Weights of a small GPT-style language model, trained from scratch on English Wikipedia.
Size: 14 layers, width 128, 4 heads of 32 (2 for keys and values), MLP 320 SwiGLU, 3.46M parameters.
Architecture: RMSNorm before each block, untied embeddings.
Training: a variant of Muon for these matrices, 204M tokens, 5319 steps.
Each number is 128 + 32 x the weight over its row's rms, rounded and kept within 0 to 255. Layers, rows and columns count from 0. Numbers have three digits each. The size before them is the row's rms in percent of the matrix's.

# layer 7 MLP up, 320x128, rms 0.365, rows 214-319, columns 0-63
094:112152143194184115097132086105077132117125176115098101116084109165167122120170148122126104104155163126125097070108082145142139150077056152112173124142124094166141130198198123101127151110130117
094:169160126136096081107100165194109118130130154048144161122096110130176125090162149148151104126090097156086151137193169164182132103099174069091104125196125113184123129149074130110188127089142147
096:137101077081159168076072139089127131143172076128168170098130141105113145138070135114138116133129121188139117106131104138146131124132124049138123171105139148067076128102168147145064176116148134
107:155138145117148088160174092095135099126123159118111111164152049130065082140119083130105104161115131097075157041085167090107117108137144109132119188118113104092105110129109155112133129108170116
109:156143080125136114150102106176132154179109174155122113091126145151054184118208136124172113054129126140058138134170118106148204189077146128113116178094068115133127165129135167183142139127102164
105:132211097140156139091123112114145136115180072088147186123147127122093150125175154110102139115096157087163144075102139098085086145103120103078178106115106152168104100135145171107076131122151162
096:112163150192104149175133129083108149163091132153130078100141096154123125119161126119109141085171149145133117189158079102110114122159116083153160133168160042125121112087125158124140131085123071
104:120145165127141109049110145109090078126090119131098105172127123107127144144106156141234062131130114182142146123126178123108189123145159160114168145126151188159118115097156221148141089094159121
107:113098175159141142153059106113223140157130150100151106181174100122136187125104085144112088147099130159087087119118047090154102094138142161039133072107137118130092084154143079124150113114142103
105:141143141100140146157142126099116126174113111154105172191188117082169102189069150077172116149150179144143129138095143158106100121135080100153119138060143080222152117075127144056119112133112065
088:151083071107151094035137094077138114113182097137117091167126117097128152161124179102064115151141141089161128114116176182145099191151079186170098142130108157096112151143138132112139098118105146
095:172109133126127059182128124070117116124173076046105163109144135176164129136070147118148122128117189123135166096143065179107091144136160111154100155123150122105118118122153123089136099145135087
099:130132116169077178102191156112132118191133086095096119168106145129072118131104126093144152153071106098147130137161098078165073056085163073170124089126119102127101184126126117157121064152129097
105:147111128174176053132076116113106147139063181130143107110072123125156108129081101106125078106126155177230114130164151134099142096107158163140117137145175086164082099085144152119141122135139135
101:141143146155099077074128140107139156136191108129141167142154174201198149152153129146094113078134134088086109099154119180082135083141144121145145170136145159097190156157137186102123132171110114
109:123099114101118132109136124102164059093117123143141114147082144126174133122115179068136119156103175156166139108154135103096102037087139118138167137088127133079122107151169105131109098105141142
103:124119083148072150090138168126150111163158136146095175103079104094159147125126075100153097138167095086124091103153097076132144142098142135181191143129148135133096133125156111163051161127138148
105:146116127117089131151064146097107068125168179124106108063185059090112136084140077155158115188161069163196116133120152151134115161171132176137135116075172078131175084131065108117136086101132109
083:072158061029123103094115154126110149109136124104131145143168084170190138105095090168106151152169177146120156208102151168153108149098113092188124105137149105176106153123146159087072202140155085
107:138176158112096154177087147166226131119136145128148156134111082097110125087160132096166101185148102141131181157060139191128151159093106139125121126090159102130171125150070131143155132123166118
104:091177089150112191098081128143187113130148151176108099147178140073150112059096107196124160145132131122161091133099190116150148131158129154105148145137162078136112155112099108125165124113171132
105:115138210090136090143123173135099151162101201117124121084175121088176116060108117148097150127108161153091140151113098140137078141172197096203137086126153151109126144097114170102067099101043130
107:096170130206133152174095098150097129170102134150154132080190101159076163180129115151131121146179157078139121163123149166151135136101110111120138188177132169123093070104118122187187105132105106
099:109134152101073107172173158116119140084175139142171123144108115091094133119130095122120091113169160157204127155137145118176163136082156161171154131122133123090174117161097110086103145157138142
099:096126121120186121165119066110177101131142106118129151099128119085117110116122128140151106081139203100118098111153129149121204104112143138094155167119094061119085167071155094124086159170155120
095:135155140092157169107177156147162086133133139111204156175141101180145139167174168157193100135116113136185171138108118157120125122118122091155151122151091145153148090085126132122082126177106093
095:145062167130171100126114170173156131142119120106089109112084107112152131117103138137119160161188078179105135164102079105097148112082162146177115174111188072137091169113107151091052094128200140
115:121129077143100099129079166095108120161108174106150111142136087121147142121133106145097114158131157108117154095143151166122157196161089123108133116092084134115116108076147162102145128072126119
104:153136174140137092140160110113134163121191173130157124116133092128114122106099164091097154120137109133129073180100083173129187134134149118124083073105126127127157120093109131097176168158110184
100:145159179150176122115124125152152153112189076146108155170130118072119138098143117127173100148136095125145111142095134089140080120200110077088110106083071088128141143057136150154138147113061161
102:105129176081186180153101147129065093122178077154084085191137133103095106120086140131170096132177142171143120092068109161115147132165115096141158112170083119123105165063130094155179134114083090
111:113139135127122127113120121120073129102196093214133074184108142092075131104088118129125078142108146148140115105096094095115098111161169100136132126067121054076133128143125099115108105130131088
092:137134084223095110140182092182195134194145064159150177133165147168162137089142156127178154124120109127143154100164105087160046128107162130128130103119109159108105115114120116137066152124083122
096:135156181070087173167156080165100114164074155118190109162082146118138099149122096157111155167120091124092141163118126129096111127178112089154150140179101162073144088101090083079152126139152109
100:165113092175100170108130071151093160075117140145174117104123128138206104087172169146124040132154087118179154130115067153053127112115053136094132115159136108120162130101149133131174105059153100
099:153138209162110117137142112119090155133134142096084162112051174140163150084179130103189134058125073112045143165082062144160100094170120173115156142163104180122119166128139130077089130119175143
096:106106177144094134123152117095191145102088103116112102120139163050172125141139182152109150152195090134134108115119120201180120111166181166124159051127097170118137144154147145159172156114170092
097:126150113112165154082174088132103218067147131115160095099067068152160106185160084170142144070109113105119117156101182157139154082143105189143125137141186173144164141125128159127116144119125075
102:176106123061098187159121122132185119118172165116096115118086102131102078060158150125127150086138082144158116108093042086093096148073150085118142198116172149185112106112124119164172138102123092
096:145133120129178163191199159116143121100107114091139101110109188135125098069120107147093118145123115119155184088166148121153105136114165139181204164131198126131122159059131170209136181172121163
106:093114109118163172140130089172133075118130158174074073177080126155064158142121167104110137127138109108167100158127152109128154147097116169104168155129116112174129102113126112170125130141135111
100:128171176119129125092119089080099072110118115103105080103131154130179146133101126151067114100029138156124158128167104093091177090096148150121169153134103169070097119096155114144105101134110125
099:104119120130147131141087071161128152136150169182182141176131131155159180171125077119165110158081122149153105138111152118179077076179117134095115082098112115152187098134113117139156128123073062
104:114105103107095195158113158120139090145169165095114182038182094129084127169175138117085110109146121063114146126147109136181147158086183120116181161105131141133082137183093168168115145120098148
106:165079116138157122137136076089136040146119124115166160132158138173134141182165120098169143136136092120168094192194064173157117125098140154157187172147155121117094135088141136155120181119183127
116:175083105131152119140103127129111104112127146141149077148095105138155156100072147109172150091104190175117147122131144165158139165115114169133131196087192169084098143090102137122060148100099110
103:129091084120153135137061172136167111135114178128145096144106130110104076142142133128145100149122039142140169070145163128091076113163161136128154089064138125135179135214108122093182172152172210
097:112157096133089143188123127150113172086120113092089148142155122074098130210078146102127099139128080108093109142137110134125177169141151132132120114168119117117128125127103130153161100113114128
094:175160119134114123200147169136181138137125151175106145171117106119155134105162144095090110154117128095124114137173142077131110106098143152134133180119169189172109120168104131109123164137112128
113:082136129144097098105130139146172154141111135122129189155156137099051150062132154092144121119145173085158198123155168125144132153105118078138115141148120171119124168196087138144084127131152145
094:094172117113103110055095164123122076110083157102119076170144150125184111109182145196107062154164106133098137110176136141106100160180079144147135123157132121154113089114173161124136162111141123
083:134117149123196078160091189067148168085165182119128100117172124107124133200152137080129157076119159077098153099133093119108115130139130125104125094120119113223056150133110101143119138126124126
094:084114111110152166204151101136084153072170156156133107111159069071057136161123184084082140127137139132137106166172191119107078181165096080097089133123157140125109077118103079125121094135138134
104:089102204167062094143112155133176094103119099110069164125147197109118157075153133108124084116095089131175161126128165117150180096124146059158127098132105141173137149159140180144135116165093153
107:184099144142122100115195123129138099123146142200104091139129209113156129096081159063085149119148094108143148171112100148115155134160154140103072139155105174158136117071176136134118161127101133
106:090143175139144135134087127103157155139115133132100090091153164131172119181100114166136124160151160043116135145116131122137133111151118172076113100135122100109170132105153155150138133080098096
091:178140131141149148082113196110109078149153131070137150138131084120150135140034187090108074111101178121120125149164158142139158178136092195100159112166143094122159169111132111117123143082158111
099:101138121137127108114175130082162096124111131170148087085100163130113175160081168135166105149130160116113150094092064112165137130092105142169122115110152135105143163134125109180150195131070061
106:129184145131181127092125125113133087132085113118168122074154162087130082083087119167070129174147114114108143090174134163134099125161155160133099151140106144119077092063183123140075144137234088
108:131136072080137090107102170116159129072130183120150113129089120142114216160164114124158162103094103098152149070163117123094110096132120143124130116163154112124106184101142125112110145194158081
104:163138108105145132165149063144143108094128136040185135151180133145150122120150163105142083147154072163111111109209073151142135150120124172152133140128154164109066115111180134056128111130129136
101:150147129151073152145139144170135132124154109164099162149130101152169081134100145079095134111157192147100150167106137087158113141107101098136188185091062174142090162046130138152146144121105058
097:098136161076152093145135180174128140106081146100079123113145153077089151168153068147118081154138072153087131154135148128126124074128159066129089108102150113125148105139105119173138159038146139
095:113173113124111173151135044094192161140089161130135189080091100082171118146156120160199138128126137145163111153085155206101120111106128114115135136117142160168127181112171145095154159119109112
100:136149165127121176119110101125122175202116123114175143144161150137164107079123133110143121152145153129155163162139115126130138151124120135132126070061104109109173127102091130076077142116109085
096:153089135180147139140132122187122078088160092125126086117127063168082121098124156132097158087146160088143124132142100089084119149134077130120190109072139135148131116170104091151080120128075150
111:183151185075138220108158094116110129132157112121065142131136166102151195127154157130148119107140113124119088164127107144106153093132169101170043140162170149112143173050083111066116103151124134
088:112096046088170131171086125099177068126110118115100088151160083093074149156121124160118094096147121150094108096155166117131085124136126128116139150087160137115162103138172148136142138097184136
105:149108095140141184081132156134093169129155153145076129095142119157083108173110156144098062106148127074142098212158152128105151182116123086115111068108128130145141140136116100150116180113120146
096:145175148103140108136167100142099126135129184124100145109108149144155151161144136179079182166127170115041073181080123115165125172101161092121147148078099182127135145130201133110090152138130125
104:185125139152143171136102116139135086155127092138143093069129167097142169136107126153135103131161133090055192204073132119103144122030140145153146147203164185141119156134131123108165158101123105
090:061144182131114094072197028199111181163077101151111076112118088108177094150125133130159108135141150060113110121183156177127079112137149127149112122119109156148127093118131115147137094073057134
101:152182155147140156191126120176159110110194170104175056180106178135090098114096161129129085110108143090156207125131141054120120181139126159144074177085108104101140144111117107142113141113094095
094:145091098124145196128102093171137067108154125115093080154087116080133082116155111169110146130119127139151183100133092114170092095096093129122106099129144142194114147131108148123091115136144114
098:186133088164090101102076092133125126151135134183165147119167179165144111100132135101200148147143110090172144137094124142151141064113176170109096167123102125144159144101077104091119114108038095
091:127100148170070153126155168212115134077186056147125096173094186168140159151100126072139102123155116134151070092113167117121074114126146124048172126114180123098156191142110051181179100092160132
104:142111126115094170174114173164067193137111127132115125132108197101118125104129111172157155123142176134119158123141091174125136156125060121108103147154086112127121179101126151149207178075100114
105:128188128173102130139146162122145138154107122145145152147104122163158120122136109160151110197148066146168137123127097156170150142116230137126075175125121109131156200084092150115069098089154116
104:155121143146119154094168080188128126131144187160066125109139125177161117083164158127179119138144179146171068141109071142158105147159150154172129133116158147088131136145116156179101226129087091
094:186183103118122116179093114158115073111174120077141136192142194123110163197084114138148091099196101152087094124128148125117120103147162095093167119127117120093080138147154089110207127139221140
106:145151132170137108151189131115143161144103119161086119180150121144145144130111179198074135161070110119142124137090100134142122103129120145076100182171085054144087133167109143079180077124178161
103:120114216140171119133072100078120066131189191143113109136160153085103150098091159142122194119141110118126125153099109105146057177096109109107107113112136134091100120127058157140091068061120146
107:147123153182179117091103177083131130181127113160090159141179161143117123161160143130118084090181142096122146117106196184083146148107162114096078142108097074124149179166122106170109114130121125
102:152116148165136187171111145115126108158147141185157136094126096113130163159169082153133066126119088202086167162104183134064115096091076174102148141107141128089120130173137131093130170135150036
104:122114163102131153129101128147133094090057118104076095123097150180127042176077158115097180126116154096165112109144129139129058115152151196195082107109137103102064118138129115116101098111137119
089:113064119089134107151111108110118131203115131192152163117154096117171080117087111034126081132079101085104118072130128115120143135101141145098103161155140133076137182168107131085149143156211177
104:132121088113106125148145129102071083107135093119144086133171123135099146122165083189189113104169142140128101133116123099089108099098156071093147167085165150125086145015154121102125079115158110
101:177151098185115064151135128064063141187120085121116113192120128165119126069135123081159117125120090088113133138099118151096134148096135104124059156163163134143116084054088118135159122143163160
095:083173188100119069099134143098143097103165083105165145144075165113165129126110089117141088100118114082129133098106106124105112104137104107152093136156089154116165123113168117050117136126105144
087:193082113115090193170105095134162113104134141168110164135125167135109121162097100122111127093095091111114143151124140062181137091148137199177121174049136154122123099181136124161136119180131103
094:138139156177113139132150162124142177128124142171082141113114209064127140107159091129195120141088145176167082113167133167141131072141165186081128139132117105148147150173121105104087100089168143
103:126171088154092161131127145107154117124145140107121142093169123132191122137196149152129140078122144107107115172094124116155097134126129113089140112104147197155179142137123161139171089162166073
100:075165134148113153108158097182111186146155067106050054125096111106124141123147138104158101162167094169161125122106096146120082105140112115075139104139101083118139132144127128113134111137089094
098:066089153109141166114125142086144162105148156124118118122132178119118119133098130155108078128144125079153100058201122086117030185149135142102124194103137161124120155101124108142122117155113122
108:060110070110104170146147151133177127134164170114169145069102132114107075127173151157153105135136089119159119073122122114147130121158085129178163141142128149152136177125111167105117128115120145
095:105117126163149096077116139049048114125160057141105119115177127174132126134156084103143096131111160103174148110057126119132152156119148134146123192170087146089108128147058132147114165118144114
097:114143155127117148155120134122144146087087111147197085150160094170100183172047139102110102095116170150168156073098170147156130154135092142072206102114167095077042117116103112121108110122096131
094:138126119125103128054108055127128106116159103135152064110155149090144058116134177085057113160117117149109100136129064108109146102124135148172160079111150084119100130128124145132105135129156102
107:184078100123110117118157127117075169151128099129129138160112070182204120141111153124156118063122155140129135182102138124150159118131037142119134124085123077136074124146136179100176157162157095
097:073112100144102146132127146142054151051146154123106149163185176116088100120140146120150092124138169104128127117082102165117097098158172113142112154077110139119125091108141101175072157133105179
095:128111149049137112089146146139114149115116124120113138180116119085114114145151082153186125120079168082171133172111122095090125146154089070097121138121138175140141113167154082167121128118203141
092:098086084109119107158154134125121175132070168108174110080122131093111135122096129102189097138109100115126090087099119105114125172115091117091095151041053073099167169127130126106156061100159114
100:156123120090191126167124123157180110177134177074152168101144109165131132136168126113154108177093148116135134123118129083128099119100143076167132140151115143119158160086119109089153194055086154
106:105091173135143114157141115144136105125089143108102153135114115112117102130178115144143072135124022115162110147086150085163135127135185128135116137150112055116088143157102163126120131022099159
100:168146160150121115178132104114136189093160135156100097090134148111192107121083119139127140163152185122105091150170201113107157173157073160104124054143082094181120078145162101169116145105054125
096:124138072135160174142138090086143174173091106121108178095146147156157162113088113117091163136164135037158178117127068090126151117127132094115153143140169137164149095138092153138096171082135078